{"positions": "rope", "tie_embeddings": false, "lr": 0.00889, "grad_clip": 0.5, "decay_fraction": 1.0, "doc_mask": true}
Each number is 128 + 24 x the weight over its row's rms, rounded and kept within 0 to 255. Layers, rows and columns count from 0. The size above them is the row's rms in percent of the matrix's.

# layer 6 MLP gate, 320x128, rms 0.203, rows 251-285, columns 0-63
size [103 104  98 107  98 100 100  97  93  98  98  99  97 100 104  94  91 101  98  97 105 107  97 118 103  99  93  99 105 104 108 105 106  97  93]
[[155 142 140 154 104 155 123 164 125 152 150 127 179 118 182 117 127 114 177 139 129 138 170 121 120 123 110 126 167 142 164 130 108 112 149 130 131 141  98  87 140 128 126 128 152 158 124 120 117  94 121 144 108 112 139 164 131 110 138 148 127 119 124  98]
 [140 151 145 117 104 131 145 102 135 109  96 150 139 163 123 158 110 124 117 141 104 102 134 132 139 129 129 160 151 136 130 140 167 147 106  83 175 142 112 112 183 147  96 143 109 154 123 157 122 118 134 100 131 122 104 128 105 160 141 124 116 108 136 159]
 [ 99  93 103 129 125 116 119 115 154 145 103 129 144  81 111  97 127 120 135 125 102 159 108 106 185 139 112  94 118 119 155 151 150 139 120 154 122 125 167 127 143 142 138 138 121 133 147 137 152 138  94 126 103 170 142 140  72 114 122 148 110  95 139  88]
 [130 202 119 157 118 126 136 101 128 127 146 124 126 124 129 100 131 143 136  69 141  93 131 130 139  74 175 103 139 101 120 103 133  92  95 106 116 145 110 121 127 110 139 149 122  90 129 147 127 131 158 155 127  97 131 139 156 114 157 169 149 136  94 150]
 [153 101 114 111 107 148  62 102 144 157 134 133 127  90  97 137 115 124 115 120  97 111 116 149 193 138 134 138 134 160 115 150 153 128 136 132 117 131 139 141 122 147 141  74  94 151 136 150 105 160 129  95 151 155 140 134 121 163 107  96 136 102 110 138]
 [126 125 139  98 137 106 112 135 137 111 181 150 102 116 118 118 135 105 117 151 117  60 119 128 134 118 133 160 160 139 109 118 140 149 133 137  90 141 151 176  85 115 111 154 152 147 124 135  94 127 144 111  81 170 181 151 122 173 101 120  98 132 133 120]
 [118 115  92 112 101  89 118 101 123 105 157 130 139 156 133  99 118 120 145 113  98 142 120 118 144 103 128 117 164 138 163  96 142 123 144  94 165 104  88 125 135 152 153 150 134 173 126 118 153 137  84 145 133 155 108 157 149  66 176 134 128 129 130 160]
 [166 125 141 108 124 112  87 133 116 115 139 152 100 119 139 101 105 121 125 106 152 103 107 136 120 124 112 175 116 147 121 150 135 141 104 167 133 139 124 130  77 137 158 124 114 188 115  87 119 147 137  99 144 116 142 107 144  99 148  68 157 140 119  84]
 [163  94  99 102 161 102 152 159  99 146 129 163 121 143 136  96 123 123 129  88 122 107  94 122 147 144 141 110 179 117 103 154 108 112 103 139  62 134 135  92 126  86 113 135 101 146 118 116 109 143 126 156 102  85 153 165 135 137 151 137 111  86 115 154]
 [104 145 129 152 120 144 118 128 129 120 145 138 137 114 111 147 100 103  66 125  89 130 107  89 116 169 131 135 115  98 114 133 123 111 152 160 129 105 123 149 113 141 184 153  93 203 168 124 142 158 139 152 142 109 151 151 114 195 171 167 163 128 139 122]
 [ 97 131 161 120 103 110 129 122 110  97 135 113 111 112 143 117 119 177 104  63 136  80  79 146 106 135 127 141 141 139 125 124 116 148 134 154 127 115 123 122 102 108 170 124 121 152 154 123 133 187 103 126 100 118 101 148 115 154 152 157 187 146 157 123]
 [134  88 165 162 128 131 140  87 165 112 144 157 110  74 104 129 126 120  94 123 128 136 105 144 142  87 115 142 167 176 160 107  90 121 117 118 142 149 119 122 152 109 115 125 105 119 113 131 120 146 137 114 151 136 114 133 176 121 135 113 129 152 150 116]
 [130 133 132 127 127 123 184 139 122 133 164  98 101 140 136 143 143 108 159 139 116 121 129 126 111 156 140 157 153 143 105 141 135  99 139 145 141 123 179 120 129 129 127 123  97 138  57 144 112  83 131 102 131 134  65 114 119 130 147 108 134 123 149 155]
 [172 152 145 132 106 156 163 135 136 126  89 156 120 132 128 148 143 148 196 117 125 101 106 127 153  94 153 111 150 147 126 135 145 137 122 106 161 151 124 131 101 139 199 139 117 142 129 129 115 149 128 139 122 103 142 156 139 117 114 134 141 110 137 140]
 [101  94 119 121 110 138  99 135 138 122 146 121 119 103 112 117 151 133 114 119  87  98 110 142 147 110 142 125 175 116 132 142 146 148 161 103 183 113  90 114 131  98 132 139 148 159 100 122 150 141  85 157 184 166 160 136 127 121 145 107 118 138  80  91]
 [147 153 114 154  90  55 153 174  85 163 129 167 134  85 151 136 102 152 131 125 126 138 123 157 110 121 100 174 166 120 115 144 129 109  89 131 140 117 100 119 136 148 144 120  93 132  99 153 137  79 124 132 160  97 171 131 131 113 109 164 145 155  88 149]
 [ 79 115 115 169 162 171 141 107 137 130  95 176 111 143 166 175 118 141 132 133 135 152 128 164 125 130 109 144 131 117 108 127 115 104 167 175 117 108 141 137 121 138 123  89 151 102 141 124 143 131 161 123 191 142 122 140 139 173 104 146 111 163 154 133]
 [160 116 133 100 142 168 141 119 139  93 166 150 101 110 116 131 107 142 115 110  97  72 140 136  97  68 123 109  93 128 110 178 162 132 127 157 132 144 138 100 157 136 137 112 131 110 120 130 122 155 129  77 129 148 134 140 100 119 118 101 113 115 115 149]
 [112 128 157 141 145 133 102  97 115 136 122 121 116 112  71 134 152 101  69 108 113 123 115  94  96 105  90 128 152 117 129 124 161 152 146 133 115 103 154 152  97 129 172 129 147  95  85 101 122  99  82 113 140 166 136 114  99 100 126 135 144 140 148 160]
 [163 116 111 146 178 153 122 148  85 118 195 134 118 128 148 180 136 136 151 139 103 121  94  74 114 142 101 131 109 133 119 124 161 124 133 132 175 131 163 109 104 118 146 144 157 117 141 114 140 115 161 130  99 109 103 159  95 137 141 144 100 141  74 141]
 [ 93 120 166 115 112 100 111 119 141 160 183 112 167 114 167 105 132 141 119 125 120  95 154 143 116 146 138 152 128 153 139 142 103 127 119 124 111 148 154 140 101 126 161 197  99 105 170 155 124 116 139 140 101 159 131 137 105  80 127 104 152 155 111 114]
 [177  80 149 116 116 115 117  69 149 113 117 175 129 126 125 167 135 114 156 133 113 105 120 146 133 113 123 131  70 159 113 107 118 139 140 128 107 163 137 106 156 130 112 108 128 114  98 152 127 126  93 143 128 126 142 127 156 103 135 113 114 138 121 123]
 [101 137  67 124 137 103 132 131 114  82 146  86 133 125 173 104 158 133 104 100 165  97 123  96 138 109  99 159  90 121 126 132 134 112 176 154 112 107 124 120 117 127 110 132 141 151 123 154 118 182 100 129  89 151  82 156 120 152 139 165 128 122 140 153]
 [115 143 116 115 119 144 122 122 132 113 177 135  92 129  86 140 185 113 117  99  96 111 140 100 118 109 124 129 127  98 162 132 156  85 106 106 130 112 107 126 110 138 128 121 109 134 115 115 119 136  96 136 140 132 157 133 131  92 149 170 138 133 139  97]
 [126  91 146 129 120 121 146 110 132 137 134 125 132  84 136 151 126  94 112 153 128 102 135  83 161 123 107 135 137 152 120 126 161 104  86  95 107 141 148 156  94  90 128 128 109 152 174 112 114  98 114 129 128 190 124 137 126 152 107 146 115 180  95 116]
 [124 131 111 192 109 129 115 137 114 126 143 101 136 169 140  98 139 116 148 168 104 118  98 142 127 111  97 161 112 155 121 109 121 148 106  97 109 135 153 102 132  79  94 107 120 130 145 142 105 148 120 171 199 127 111 111 125 127 124 117  78  93 133 144]
 [143 145 102 132 110 104 134 172 120  94 159 127 123  99 124 116  80 120 121 125 126 147 177 162 109 117 142 155  92 112 187 133 110 119  97 146 128 155 134  98 136 166 151 114 154 159 144 111 145 162 146 109 100 145  89 130 125  60 141 136 125 111 159 132]
 [138 162 168 123 126 130  93 149 126 163 140 128 122 164 126 161  70 131 102 121  95 109 157 140 126 142  94 100 115 112 165 120 151 102 107 113 133 117 112 155 100 148 126 126 142 173 161 170 167 145 114  81 103 100 118 118 128 119 114 123  85 127 139 142]
 [118  95 152 120  69 111 126 112 140 146 116 141 166 173 143 100  81 121 126  82 107 141  98 117 114 133 124 153 103 141  71 117 152 115  96 113 153 134 121 109 158 138 146 133 121 125 116 105  92  91 142 151 140 109 122 165 146 132 173 150 126 164 171 145]
 [124  89 115 105 106 145 117 148 145 129  89 143 150 164 131 132 147 164 166 180 128 162 101 131 119 116 180 159 126 113 162 144 164 144 121 105 113 130 130 122 129 157 100 153 106 135 130  80  89 155 103 125 127 101 156 162 119  89 132 133 125 117 143 121]
 [135 136 148 147 161 137 133 144 107 144 135 156 190 140 111 117  90  93 127  88 123 117 133  80 172 116 144 148 109 159 141 109 133 144 132 158 128 124 131 118 153 117 143 129 134 152 161  73 106 134 127  82 113 149 136 147 103  88 163 109 124 106 113 114]
 [108 109 151 157 159 163 126  62 117 145 149  92 123 163 156 109 102 123 128 187 149  90 122 100 127 117 106 150 124 131 141  96 152 166  88 134 111 109 133 113 133  78  87 135 137  89 141 135 161 105 104 121 162 113 152 142 121  83 150 116 140 136  94 138]
 [117 141 178 165 133 124 140  85 116 127 114 129 102 166 164 160 126 184  77 113  92 134 147 151 116  93 135  95 122 154 112 142 113 147  69 123 158 104 106 141 149 145 145 130 124 114 119  78 169 123 153  91 106 113 145 125 139 132 110 127  99 122 116 102]
 [140 144 151 128 122 153 133  96  96 146 115 162 133 155 131 109 103  94 132 122 178 126 137  97 102 111 114  94 133 129 113 130 125 133 102 106 130 129 144 104 133 150 138 148 161 114 127 133 133 129  98 156 119 145 157 140 106 147 152 122 118  83 146 141]
 [172  74 118 170 121  99 117 154 139  67 165 138 160 139 110 113 110 135 101 120 109 151 110 157 149  57 141 137 125 148 129 147 149 106 107 147 150  85 129 129 130 162  80 146  97 134  98 101 160  93 172 160  90 121 132 111 109  94 120 150 102 165 123 138]]
# layer 6 MLP up, 320x128, rms 0.213, rows 251-285, columns 0-63
size [100 113  87  96  97  98  99  99  94  96  96 102  96 100 109 106  84  95  89 106  98 108  94 107 114  94 100 102  99 102 105  99  98  98  91]
[[140 140 131 112 114 107 148 138 127 154 132 164 108 103 150 105 113 150 110 136 165 163 107 126 112 143 148 112 126 151 130 112 102 132 152 121 121 136 114 113  93 111 166 138 138 129 113 172 120 109 120 129 138 149 161  61 150 154 132 113  91 120 149 104]
 [141 146 146 205 141  91 122 114 147  72 143 110 160 106  99 130 127 110  80 149 108 156 169 137 105 131 131 121 129 118 134 137 151 143 105 135 147 150 111 109 150 142 129 136 126 144 110 115 122 142 140 146  98 152 124 143 131  95 163 116 113  95 131 111]
 [157  94 127 140 140 125 130 121 120 136 154 123 105 161 131 136 128 117 123 134 147 119 135 108 124 111 140 105  86 144 120 123  97 121 149 113  91 101  86 101 115 164 122 131  94 125 193 121  78  97 151 169 162 119 110 142 134 103 102 122 125 132 110 111]
 [146 209 105 150 101 177 129 146 113 110 138  82 126 113 115 146  97 113 151 141 105 105 122 135 148 141 104 102 155 151 135 111 150 122 129 144 109 157  98 135 115 149 136  59 191 123 137 156 140 119 111  96 158 119 140 116 155 109 130 113 123 138 109 137]
 [144 127 114 133 116  88 149 164 118 119 119 170 144 123 134 116 134 147 108  96 171  98 133 149  84 107 173 130  98 132 139 146 155 149 101 163 124 175 103 136 146 108 136 166 119 104  92  98 132 115 204 130 186 111 137 119 131 119 112 151 178 118 137 137]
 [145  70 144 135 144 107 148 106 125 111 105  85 122 158 115 132  95 105 126 113 112 157 137  77  94  79 138  82 155 157 131 121 170 132  61 136 111 156 114 154 126 117 113 150 107 105 151 107 130  99 146 127 135 105 134 133 163 137 116 119 115 106 167 157]
 [151 124  80 161 108 154 121 169 117 126 160 106 104  95 161 139  97 156  93 109 145  99  87 128 133 111 154 162 141 137 116 178 159 123 110 112 138 114 101  96 135 139  89 149 126 169 123 141 178 130 128  86 115  99 127 146 165 133 147 124 103 126 129 114]
 [102 135 151 128 142 139  99  93 129 164 149 103 134  92 103 148 112 119 115 128 118 116 129 116 160 141 125 137 106 100 102 123 119 150 145 125 103 141 138 136 143 109 148 104 140 109 152 158 134 119 114 132 153 136 134 114 103 183 106 123 125  85 134 172]
 [141  98 160 181 157 125  98 115 153 123 132 143 159 116 120 145 134 115  80 151 119 107 131 170 136 114 114 105  75 136 154  82 120 114 126  82 162  87 132 177 158 120 138 135 154 112 128 138 134 111 123  92  69 144 129 126 130 116 112 139 116  98  98 150]
 [103  98 119 146 108 121 129 122 130 119 108 103 128 139 139 122 153 152 157 163 127 127  83 110 119 142 119 146 108 149 114 132  83 154 170 139 149 128 103 147 149 122 157 146 143 115 152 130 157 157 132 124 164 117 120 121 164 123 121  97 144 155  93 116]
 [118 102 112 120  97 136 161 114 133 143 123 126 150 161 122 124 121  86 125 184 106 170 117  64 131  90 127  93 195 130 112  90 206 147 116 145 108 137 130 120 151 160 124 157 100 123 134 135 151 131 113 169 124 134 132 109  93  97 109 116 121 114 110 127]
 [140 120  61 131 134 143 130 138 123 127 111 137 165 156 114 127 103 112 139 131 124 118 140 112 147 162 146 123  72 137  91 136 130 138 145 139 134 116 115 140 120 137 105 149 117 115 129 121 135 122 114  77 132 148 153  93 123 134 160 109 126 144 113 190]
 [145 124 114 136 118 117 150 147 125 117 135 148 145  90 156 134 112  97  90 105 111 134 161 132 131 143 109 151 138 140  88 102 141 137 166 117 122  93 134 138 148 101 168 123 173 117 145 146 122 165 104 113 100 159 180 194 145 132  85 137 121 137 111 102]
 [108 159 158 117 109 114 124  86 130  82 161 121 103 104 166 131 114 123 127 137 140 167 114 108 159 137 110 139 142 126 184 120 155 138  94 123 114 148 148 158 115 166 154  96 106 126 141  97 127 115 115 139 110 122 130 164 128 154 145  78 153 184  93 128]
 [183 124 145 128 117  97 117 117 114 122 125 109 141 152 153  96 140 151 114 109 101 125 125 211 142 102 131 132 150 149 127 155 206 136  82 173 127 120 131 108 173 114 135 151 124 128 136 146 153 134 146 140 108 119 103  94 124 171 151 118 132  75 148 104]
 [151 125 132 156  61 104 156 148 155 117 142 160 115 156 124 179 118 118 142 107 101 112 143 104 112 131 108 103 116 150 151 107 126 160 131 143 100 140 141 161 131 114 155 128 159  95 113 114 165  95 100 136 164 114 174  93 137  91 159 127 131 138 128 117]
 [132 182  96 117 153 105 157 126 130 168 112 203 151 106 122 132 117 125 133 109 104 145 133 136 147  91 126 177 122 115  92 117  96 140 163 120 147  96 170 151 111 151 107 106 111 133 147  62 150 129 189 110 128  91 147 140 129 100  95 118 115 129 139  96]
 [135 114 118 118 120  80 116 104  86  96 114  70 142 130 139 183 136 150 116 115  97 138 107 122 129 125 124 120 166 138 128 157 173 132 128 110 113 130  93 127 111 133 125 163 128 157  85 156  83 128 130 145 113 136 123 165 149 154 142 130 176 134  96 146]
 [110 123 116  91 127 149 102 121 148 152 148 115 108 113 139 115 108 116 146 115 129 138 127 126 143 158 108 163 112 154 120 159 136 100 124 133 109 164  93 148 176 143 132 106 122 162 152 129 157 110 138 137 121 131 136 152 165 147 145  99 179 117 126 151]
 [159 110 131 124 132 136 104  94 112 125 112 115 142 118 101 153 138 160 140 129 104 122 101  81 115 118 124 137 130 140 118 101 164 177 143 132 143 132 133 133 125 123 125 157 194 125 123 163 154 156 129 137 135 124  88 145 123 145 141 133 138 109  72 134]
 [183 123 118 113 154 137 146 174 162 146 151 106 120 125 165 131 154 114 105 119 127 131 133 141 169 161 124 136 151 130 148 145  93 158  69 114 115 134 115 126  92 125 157  56 140 123 131 131 139 119 102  89 164 111 121 121 156 110 130 111 152 106 109 148]
 [154  90 108 123 135 116 107 124 106 101 115 129 130 138 117  90 165 122 105 119 114 120 122 103 104 134 101 125 137 136 111 163 141 115 150 125 113 111 119 136  96 108 172 158 107 133 123 124 139 103 158 176 132 122  72 131 109  91 128 137 110 100 108 155]
 [160 172 148  89 113 139 116 106 127 129 148 157 130 100 154 131 165 116 120 140  82 141 138 121 131 108 113 152 146 127 120 112  97 146 112 129 147 135 140 130 135 113 157 163 141 105 130  83 165 142 108  79 101 167 149 151 142 163 133  96 130 179 136 113]
 [ 98 132  96 126 139 110 170 128 131 137 109 120 157 154 133 136 110 101 113 146 145 131 128 128 106 157 132 150 113 115 100  89  79 116 100 123 137 154 132  92 155 125  86 147 156 166 151 145 134 129 163 129 117 122 147 138 124 110 109 165 139 100 129 102]
 [105 107 146 135 115  92 129 160 151 146 149  99 135 134 151 134 122 132 129 144 131 149 154 139 118 133 122 131  84 148 100 102 152 125 115 138 193 118 128 144 136 159  90 148 134  91 154 125 136  84 140  94 107 135 156 151 117  83 114 100 117 113 173 138]
 [ 99 124 139 140 156  89 104 141  86  82 137 146 140  93  79 127 105 111 163 121 122 141 124 153 130  85 105 122 149 165  88 113 130  98 112 112  97 174 108 107 138 137  66 108 125 141 106  88 118 128 115  89 124 113 146 143 124 154 149  83 134 138 182 118]
 [109 140  85  94 145 107 114 150 133 142 137 173 109 146 122 101 120 116 115 109 149 105 112 116  96 110 138 140 104 135 116 124 143 132 127 186 143 153 137 149 186  85 114 120  96 119  92  76 154 128 142 127 159 120 141 136 110 145 156 126 109 131  90 120]
 [143 103 133  97 117 138 140 184  97 121 144 138 153 128 115 125 126 126 102 161 114 180 150 133 126 133 157 147  97  98 120  82 128 145 115 136  83 145 126 107 161 120 192 131 146 131 127 162  65 102 118 142 137  77 134 125 135 131 125 108 164 138 144 137]
 [167 114  94 132 165  90 142 114 125 140 132  94 123 134 112 136  96 119 105 177 128 132  93 119  95 143 132 118 122 146 127 109 128 181 127 127 123 126 157 122 147 109 115  95 141 155 118 132 142 108 139 169 111 144 112 127 130 119 129 144 130 170 128 135]
 [103 101  88 157 129 168 120 110 106  99 120  99 120 160 119  80  97 142  78 117 122 143 156 164 132 142  94 110 120 151 128 127 128 113 107 117 154 184 108 163 132 117  99 124 106 140 108 159 155 127 108 157 120 134 123 128 160 119  90  94  88 144 102 147]
 [122 135 110 179 138 103 176 123 127 102 143 133 125 147 145  96 132 136  97 122 120 178 135 127 138 113 175 142 172 112 103 103 139 143  98 150 124 150 103 126 111 168 139 115 128 150 108 111 100 132 143 143 192 139 141 154 155 135 121 100 123 138  86 151]
 [152 122 124 168 126 122 143 132 175 111 119 135 113 142 163 134  99 138 121 159 155 137 107 169 120 153 182 131  95 152 169 117 137  79 107 143 126 135 110  99 100 125 149  99 113 123 152 122 153 129 125 127 115 124 119 136 133  97  92 138 119 120 156 129]
 [138 145 106 143 150 137 130 132 120 118 108  99 128 151 157 125 141 126 130 123 190 106 121 113 120 127 127 122 110 149 138 133 126 140 112 153 133 150 122 133 103 109 107 142 101  99 149 140 110 151 143 116 133 106 108 111 102 158 137 147  83 103  98 123]
 [136 114  99 152 189 154 134 163 106 134  99 154 125 105 137 164 120 141 119 147 151  94 134 114 133 149 140  83 139 128 113 148 133 143 185 119 120 125 152 106 124 120 121  95 159 170 123 119  51 122 132 104 186 131 134 136 105 145 141  79 174 152  94 169]
 [ 91  67 133 132 118 159 113  99  93 163 135 127 120  83 136 127 153  92 136 113 118 126 106 101 121 129 153 114 121 111 124 124 154 138 113 126 136 149 114  99  81  92 128  98 140 107 138 194 144 155  67 129 126  54 117 153 157 128 111 139 129  99 113 121]]
# layer 6 MLP down (transposed), 320x128, rms 0.128, rows 251-285, columns 0-63
size [ 98 105  89 103  95  92  94  98 101  98  99 106  97  98 106 107  93  98  94 100  96 110  95 107 107  91  97  96 100  95  95 106 103  98 101]
[[ 96 122 102 169 108 153 136 132 153 121 146 111 134 140 107 138 142 197 145 102 123 114 146 105 151 171 124 192 162 159 133 140 128 128 140 157 136 106 142 105 132 101 154 111 161 127 159 165  97 140 143 111 125 136 147 119 145 144 128 144 119 122 135 142]
 [ 70 100 133  78 126 129 100 141 119 138 159 165 135 132  89 127 149 112 122 132 116 145 155 123 163 149 135 157 151 172 155 123 138 117 144 112 157 122  76 122 150 154 147 122 105 119 171 130 127 104 121  78 129 150 136 148 132 135 186 110 104 111 151  98]
 [121 134 199 110 103 148 121 148 120 132 151 162 102 124 132 131 138 143 123 148 108 160 143 140 123 202 118  70  96 144 153 159 122 141 152 143  98 170 129 131  89 115 132 135 162 167 140 147 160 134 163 124 145 121 123 128 125 150 145 131 175 135 130 163]
 [130  53 137  92 129 102 138 105  98 152  59 139 162 149  94 126 153 147 117 144 134 162 152 163 125 153 116 138 117 150 104 167 168 161 132 114 153 123 130 106 145 118 116 134 127 111 139 129 128 140 152 141 121 162 127 147  82  92 124 146 107  94 133 103]
 [112 155 175 121 147 126  61 164 144 128 140  94 126 133 119 140 164 116 125 147 113 122 134 151 125 137 110 132 120  94 164 139 132 163 147 145 148 122 143 167 105 146 151 147 134 181 119  95 151  84 155 146  95 129 175 129 103 121 158 178 116 136 130 128]
 [139 152 153 149 129 113  88 118 129 101 127 122 105 147 120 111 139 129 164 100  84 143 119 140 125 118  96  62 105 116 121 170 123 145 142 136 163 104 116 143 181  94 150 112 148 115 158 127 108 172 141 115 122 133 104 125 113 128 115 146 195 141  85 132]
 [ 75 178  94 125 123 131 131 141 136 134  89 152 133  80 137 172 138  66 161 161 124 111 141 147 123  98 102  90 107 133 128 153 158 156 106 109 167 135 151 134  93 103 129 140 158  67 124 141 134 121 105 157 115 119 101  97 123 147 127 130 184 125 107  89]
 [125 163 136 121 114 175 102 102 148 187 159 113 133 110 116 112  99 112 107 128 125 134 151 129 120 149 120 170 113 132 142 120 102 164 163 136 103  92 110 142 151 125 126 145 181 126 131 140  95 150 139 119 153 137 105 148  74 155 180 159 179 162 110 147]
 [ 67  87 127 142 115 165  88 145 131 119 109 122 147 126 107 106 100 117 147 138  87 118 170 129 106 113 133 187 139 109 137 141  93 127 165 130 106 138 155 112 133 139 110 118 134 141  66 163 105 119 140 151 172 124 110 141 127 158 107 120 148 133 139 125]
 [123 128 136  98 146 114 118 113 109 104 139 168 144 146 151 137 129 132 107 141 118  93 135 135 107 140 122 157 143 121 143 174 112 142 113 119 111 106 135 137 128 107 117 114  94 116 128 111 132 117 131 111 130 152 152  94 160 137 121 136 172 118 131 153]
 [144 145 128 120 139 123 133 142 108 122 108 105 116 142 102 132 119 120 131 170 134 149 119 117 113 168 132 123  98 101 134 116 135  57 101  70 158 101 159 105 128  84 133 182  98 109 115 162 139  77 128 179 127 119 126  90 128 175 138 105 115 114 117 119]
 [158 136 119 145 143 121 153 100 109 127 137 135 125 144 131 146 123 132 118 109  92 142 188 128 158 111 169 183  98 115  83 123 101 122 114 143 141  86 154 134 144  86 133 142 130  98 133 113 127 124 107  87 152 153 122 182  95 148 105 120 172 115  89 152]
 [154  73 112 113 114 131 125  86 124  98 112 109 106 142  92 151 129 142 153  77 109 125 139 121 125 124 112 122 113 121 127 115 104 127 151 145 116 120 173 116  96 112  91 113 113 120 139 159 172 134 126 151 123 116 105  87 142 164 121 121  81 126 153 119]
 [106  87 124 109 147 123 125 104 114 156 109 115 153 129 111 124 140 124  82 108 119 153 120 174  88 123  70 119 138 122 103  96 129 133 132 139 115 111 131 164 116 175 130 103 150 108 106 145 143 146 136 188 156 137 158  83 132 134 158 122  93 138 135 133]
 [150 107 135 115 117 154 108  79 105 136 115 154 114 125 165 118  94 128 182 108 141 160 180 137 126  77 155 110 165 138 145 165 111 131 124 112 163 123 129 133 158 145 134 119 161 124 107 132  91 139 151 157 100 104  95 110 176 149 121  92 160 155 149 150]
 [131  93 142 122 166 118 133 114 111 130 161  90 167  87 110 128 125 109 115 103 149 142 137 148 135 125 143 101 152 132 103 129 121 142 127 144  98 157 158 119 149  67 166 140  91 116 129 141 147 151 151 177 137  83 149 114 154 150 157 149 117 108 115 154]
 [106 105 108  98 140  77 146 153 120 141 135 142 178 143 158 122 152 137 170 148 119 137 123 128 143 112 119 130 112 125 140 132 136 135 149 109  93 148 108 132  92 156 105 134 121 127 122 137  82  81 134 104 118 142 113 128 165  74 132 106 162 149 141 115]
 [104  58 106 124 112 138  89 123 105 153 131 104 131 129 170 125 159 109 118 151 173 129 131 140 171 122 125 149  91  86 131 127 118 107 156 129 144 146 125 115 130 134 130  78 106  67 110 119 165 106 140 138  98 135 116  61 145 149  96 118  91 101 153 100]
 [155  95 114 130 106  85 146 146 129 132 152 106 171 112  84 132 140  95 154 131 137 156 117 164  96  89 148 138 101 119 153 159 153 181 129  85 156 118 133 159  83 115 131 120 123  89  99 114 128 121 153 154 150 109 136  88 105 121 153  88 116 124 153 148]
 [100 182 128 120 150  96 178 111 125 120 142 170 127 101 134 181 118 132 145 140 113 157 123 145  93 126 140 101 175 121 137  93 167 135 112 121 121 111 122 138 139 101 111 121 126 107 138  93 127 119 136 134 161 123 133 107 145 143 143 112 158 124 159 130]
 [122  92 103 109 148 126 160 162 128 101 112 104 143 126 129 146 148 145 155 154 156 129  84  89 141 125 112  91  73 116 124 102 144 158 145 130 154  99 120 126 124 129 109 147 149 138 133 116 103  84  96 130 138 143 124  98 122 113 146 110 127  98 133 160]
 [158 176 155 139 173 114 134 154 118 125 141 111 153 162  93 103 108 119 142  91  80 115  82 113 125  96 125 162 130 126 120 135 160 142 121  97 104 108 152 139 142 124 129 158  90 141 129 144 143 137 127 154 121 131 139 184  90  87 143 104 155 134  71 140]
 [186 144 114 143 105 120 113 132 148 139 135 197 142 115 139 132 155  87 108 123 110 147 127 149 132  76 129 104 151 125 118 118 130 107 110 143 131 129 115 110  72 111 135 101 119 140 115 101 120 126 114 113  81 112 134 119 147 156 152 117 115  97 114 139]
 [138 116  98 188 133 150 168 125 121  94 119  97 148 118 104 118 129 115 121 140 120 188 137 105 148  95 103 147 127 143 117  99 102 131 133 140 124 148 118 159 140 154 104 119 121 101 138 168 116 130 119 140 103 143 117  98 126 100 130 103 125 125 170 180]
 [171 173  95 116 108 143 148 171 130 110 119 119  90 113  99 119 126 131 126 107 135 125 120 109 146 141 138 136  98  95 143 114 142 109 141 163 141 138 129 143 102 127 136 182 120 128 133 167 151 145 144 145  99 145 104  76 110 145  80 119 170 116 131 164]
 [153 131 102 132  96 159 124 150 105 121 134 130 105 173 111 136 123 143 190 124 155 113  97 111 120 125 149 145 157 137 146 104  95  84 115 124 112 118 119 161 100  91 153 152  88 122 143 111 113 123 111 165 146 124 131  69 140 189 125 131 112 148 103 118]
 [143 176 134 120 100 121 132 130 170 107 130 147 139 169  81 144 129 155 154 136 163 143 168 139 146 158 111 113 140 120 122  94 134 102 114 194 146 128 166  88 121 120 141 110  87 138 148  93 101 151 123 122 124 130 122 174  97 125 137 131 162 111 121 148]
 [146 158 100  86 153 139 113  90 140 108  97 118 137 131 122 137  96 132  79 146  96 128 136 153 145 158 109 121 142  63 140 116 151 142 137 127  99 120 107 113 152 136 142 144 145 129 119 140  97 110  93 162 152 106 129 164 136 165 127 163 119 134 122  74]
 [139  83 127 136 150 120 113 100  88 122 178 105  77 130 149 117 117 125 162 130 113 128 121  87 141 113 150 133 141 173 106 133 128 121 106 118 124 122 134 120 155 102 100  79 119 167 122 135 111  91 104 162 132 153 113 156  89  79 137 140 164 147 120 131]
 [107 160 145 126 115 157 170  94 132 102 129 107 121 132  71 129 131 132  77 145 151 158 101 115 162 145 134 137 130 136 181 102 116 101 168 146 120 142 136  86  92 138 122 139  92 143 127  99 149 113 137 111 149 119 123 140 125 133 192 126 122  88 142 114]
 [124 196 100  94 140 150 145 145 140 137 130 107 126 143 161 133 137 140 176 123 133 144 119 153 120 104 162  74 101 131 115 130  63 122 116 124 136 123  92 110  93 136 141 132 129 139  97 104 140  98 158 109 156 154 152 139 109 158 133 131 113  88 123 129]
 [120 177 155 136 155  97 140 113 179 124 147 143 116 103 139 106 111 152 128 162 106 121 112 136 141 116 107 153 128 161 129  80 151 121 172 139 162 129 125 144  75 105 141 134 130  94 138 141 139 179 120 138 148 112 135 110 133 171  92 122  49 140 164 148]
 [125  87 114  73 172 108 120 156 147 133 138 117 140 151 151 125 113 155 165 160 137 148 115 138 130 145 112 144 130 134 117 119 128 145 169 142 124 143 153 109 116 177  86 133 127 125  89 175 100 159 155 124 147 129 104 108 132 126 144 112 182 143 151 108]
 [ 87 144 112 106 112 136 125 112 175 172 157 107 100 144 156 110 175 135 132 151 126 138 128 177 166 156 156 136 107  97 101 153 148 117 106 122  93 112 137 159 117  96 121 119 143 134 134 114 155 117 127 135 129 131  98 108 104  90 116 104 160 170 141 103]
 [ 75 165 102 137 134 133 102 121 110 108  90 124 153 138 101  99 130 118  92 128 143  72 146 123 157 177 120 139 158 165 128 122 142 132 123 190  91 129 132 116 121 149 103 135 102 167 119 132 118 129 131 120  90 137 140 116 153 143 133 155 177 172 110 160]]